From a checkpoint of a small transformer trained on Wikipedia: 10 layers, 4 heads of 32.
Each number is 500 + 25 x the weight over the matrix's rms, rounded and kept within 0 to 999. Layers, rows and columns count from 0. Numbers have three digits each.

# layer 7 MLP up, 384x96, rms 0.161, rows 72-86, columns 0-95
561507478546476476531485524503523544544505506465545481496498450536443530483503504495497495537538451493508492518493501486447485480479442469498517527480472498482543449512522483524450492503503517516499506510487519476531478480490473531508464499550441487532456508513477511534483512498475481462
508521511519519500514477481529491514534570497542477467467492468522504509497468471485512531516473492505511500466493492522488476502514453514497509495501541529506477462529492463461452460475487520473501495525485468514520540463494479486478523435546509528525490492489488500506502477474494462503
496491497532511478494493545503456524514527517474504548539506502536481495531501526503538500557521488509485490512477490524528496492404491477487512552503465483506547504508527472525476490474472512479495499524520476533522516479499476506520486452503435511548483510437499521484488492494488471496
499514493490492519465478499539478523512474498476527500492500504500504517504472533485531525544504483488529520477489512500493566563490506476510484510482499491569490517491505503507509520475460471485440506513513517500466491489453504502490516549540473517511491496500525479494521469494487490490
536481480455517493530502469491467494508494500480525466537516505471532471484528554454515511530463496491516469494462444533497471472508518490493520515506495522505495504469498528492448492493516487422470515535509428534481505530466466534483535506575495497514502529482522525492501524490522462534
514490512505484498543479480505434531522511489529497516528485478551496463512488472466483528482496488474531525474506479517524499500495529504515512490516504486486479505510490466520482484477493542478478508486523485543515453516474504479514522499536489548500488473525525466507522492499482437502
512485510516502500482489520499525507452475520535538515479443484503449535495472523452497526492507472509454443500490551484552500510543508492491498513472519473480505518455521476504555544487512494480480500492520454491513496522486473478550459525486482549526454542510483517495505475538443454498
479478510468480523498471486506494489524500511493491509466491496468482505554500473500541516513483490521474484513506511508488478558502485505486515514502503522470467480514514529511527485520490491477503535499507509459536446492490516442506500481522524510499525505521510471544511511500496513512
532497499475488507529472487479479502523497503461478551550501470523500528529490504492494526502481441479474519463438526482474530511472527541539570457498512517503476510555541521444481489485492480455481506500501495547476477538514458525500501486517455527531503525508527542480543465522436435485
542508502492452526494496537495468508544514474490497496489530436495494512499525483477534564549473492506501511485468487503503516545475504500499499505481528471478469525523482470522512491438525505507476516519525517466459521485496501468535487504484480481522505474509522481516527480528487481541
510523435547532499531523529513517508477497478483521471474511539491521488512517542479496508549480502481501513545482488483474502502490510482495463482539512518460488477494502503480472479513499470453468538519505397474519491493446500489548508492468505525529506544532501502477536472470490486515
497496467514488455502446523498461527527495478538475422472481456486503526502520509478595512497492512514503457496469524495497514481508518487504553471493491524500497536526488465495513515525510483468482481494501481474514517519458523499508557462529527528505489515545484540447549507486494487517
504518508478498504495458482498495502516499490524554501475553489504503521496497494515534503471467494468462475479523511558491506489504518490508498473506509478533499464521487540475478543512507503512516481509513471509502516512480535479541469480476512462520492526492521515494472484521486487528
482510481461461515497514490513460494503508504536482496486474488516487467530498512466532500523465491513511463485509507523490533513561492495513500464516536505504503476495498514479479520458501556523498451504516470533511471491480477479531505492543495448502502512504486509511508495494541463482
547497521472516473483500452519501488524544502457469471488501483511463454516514483474521511511502475488494495467477488508473463515525489501523519533513519493522494513486513484468500497515458492519468488502570457521507504494493466504536483518487485520514493493509493520475504486509512516478
# layer 7 MLP down (transposed), 384x96, rms 0.17, rows 72-85, columns 0-95
535498512479503508506459489531513505541477537506491443552461471549481482498493512513526495523539494528475481481495502514506448521488492480497523501469496553518518511496478486474494497503525467514532513474479487526479512494585503515520510501453497479479511482455550551515517453455471511480
463479513464505508491482496500469510502500500493530519526503492456474499456541520539521522502504509523484508477510519505509540503527470472476500468497488464519538507487476511537515480490526467511469509512499529474513543483473485534461474525505524521530497497473484495530512475476506517545
532540555504535568467483544509508514496480461453471473500480501508495506529481476506481512505560509527498445497497504523483490481467525476495481449579496480477492488563482485528499552475443498496506536509538484514455533471532524451492518475514473484542445458518475477502498518521487520474
510473481487489503495503436494498506503497517508525473547490516532470498487516543523496480526509510503484514517463514500508521528499505502568495548508487461476536498473503512485504458550498460492521507500483501490477487516534493526496488494469469476523479508526488543502501482532457487482
510516544516497448536483517535505500541516519479485540481459519553471498512494503521467523484516512475451522490451540528471513482445482519520542510479497523527485486518449467516512488508494517506555486493485496514493500536460506521488449528441512475518487503478459472493508544495527490450
460505455443531522475488524486507510524521477479509506477500517457488520511538529533501500511511520512490526499528493501536526479541482489495467483512495494501518518464513492478514503502469483471519511516516476494485517502502543511499482538489495512501501487461463505501514536496483471495
469487529485541500494495508508505532527497498483540417463528497496462513537490536479441511494501526547439525467561475513538512505504473473512533515505515506502560470494481468495477495443479538429490474546517465523507489495481482514502452499508497495529536507515535507504530483538468490500
515468512488485487499520465525496539485507483514499527490519520495544534453478510506498490508548512504475487502502523499535473498503483503478499498499476481497518477495520457443507508485512547509501467496482498507471548509497518529511505475498502465479510512513492519514522468498501490527
506504499467480469512492499504477497480478498503517528465499528496478456539523495504475464499473477499472489471499485463533488504507469516554491509525515583510465548517509480505512485498478516517479490531531463510508515504622477506525496501531499526459518461538510520498510482502433476499
470505496545505535507509511503515535464517454512502501510520490481474524479497521521495540476516528465523483507498517492492495502522487466545493493526514522466439457517520496526466501542456471500505492476503510516488468512509515500521461547492496511448474515492491459492476503514550469486
497496506491501504485500509461488552482507499496517468464556571514494543475511501476451469534563503485460529507524452512502498519470484538509477469506493505506489502513555552473540462499493469484490520528511480468538514504500487477517480481434529493536456514524541471496524486524467468464
452483497530518491507523515516508511516489458510508473476480510481495481468519513516490484504475532540502518518521472485522534458546517456479489495523506490509509530470474495498515533488520478533511451484492508461510517486471497513505540544504482508430471495540528502491425488538479498516
499485512499505491478526524502477506529491540482497503488497531498529519497460485515479484495514511535467475509462513510522499518470477508485525473521522490510500512528481510473517485542497505539539474488455457472518499516518521515494533537475482504498493487472539526472478516474492509445
478514489481482488498499434482507470492489537503526513548538536489493508488493533505486475499500504502494512511472501523440514517489492524514511512489476507513507528484503491491500462513498484497552480528492478494474497488458510509491508511536488515496524500479469515450497501494583519537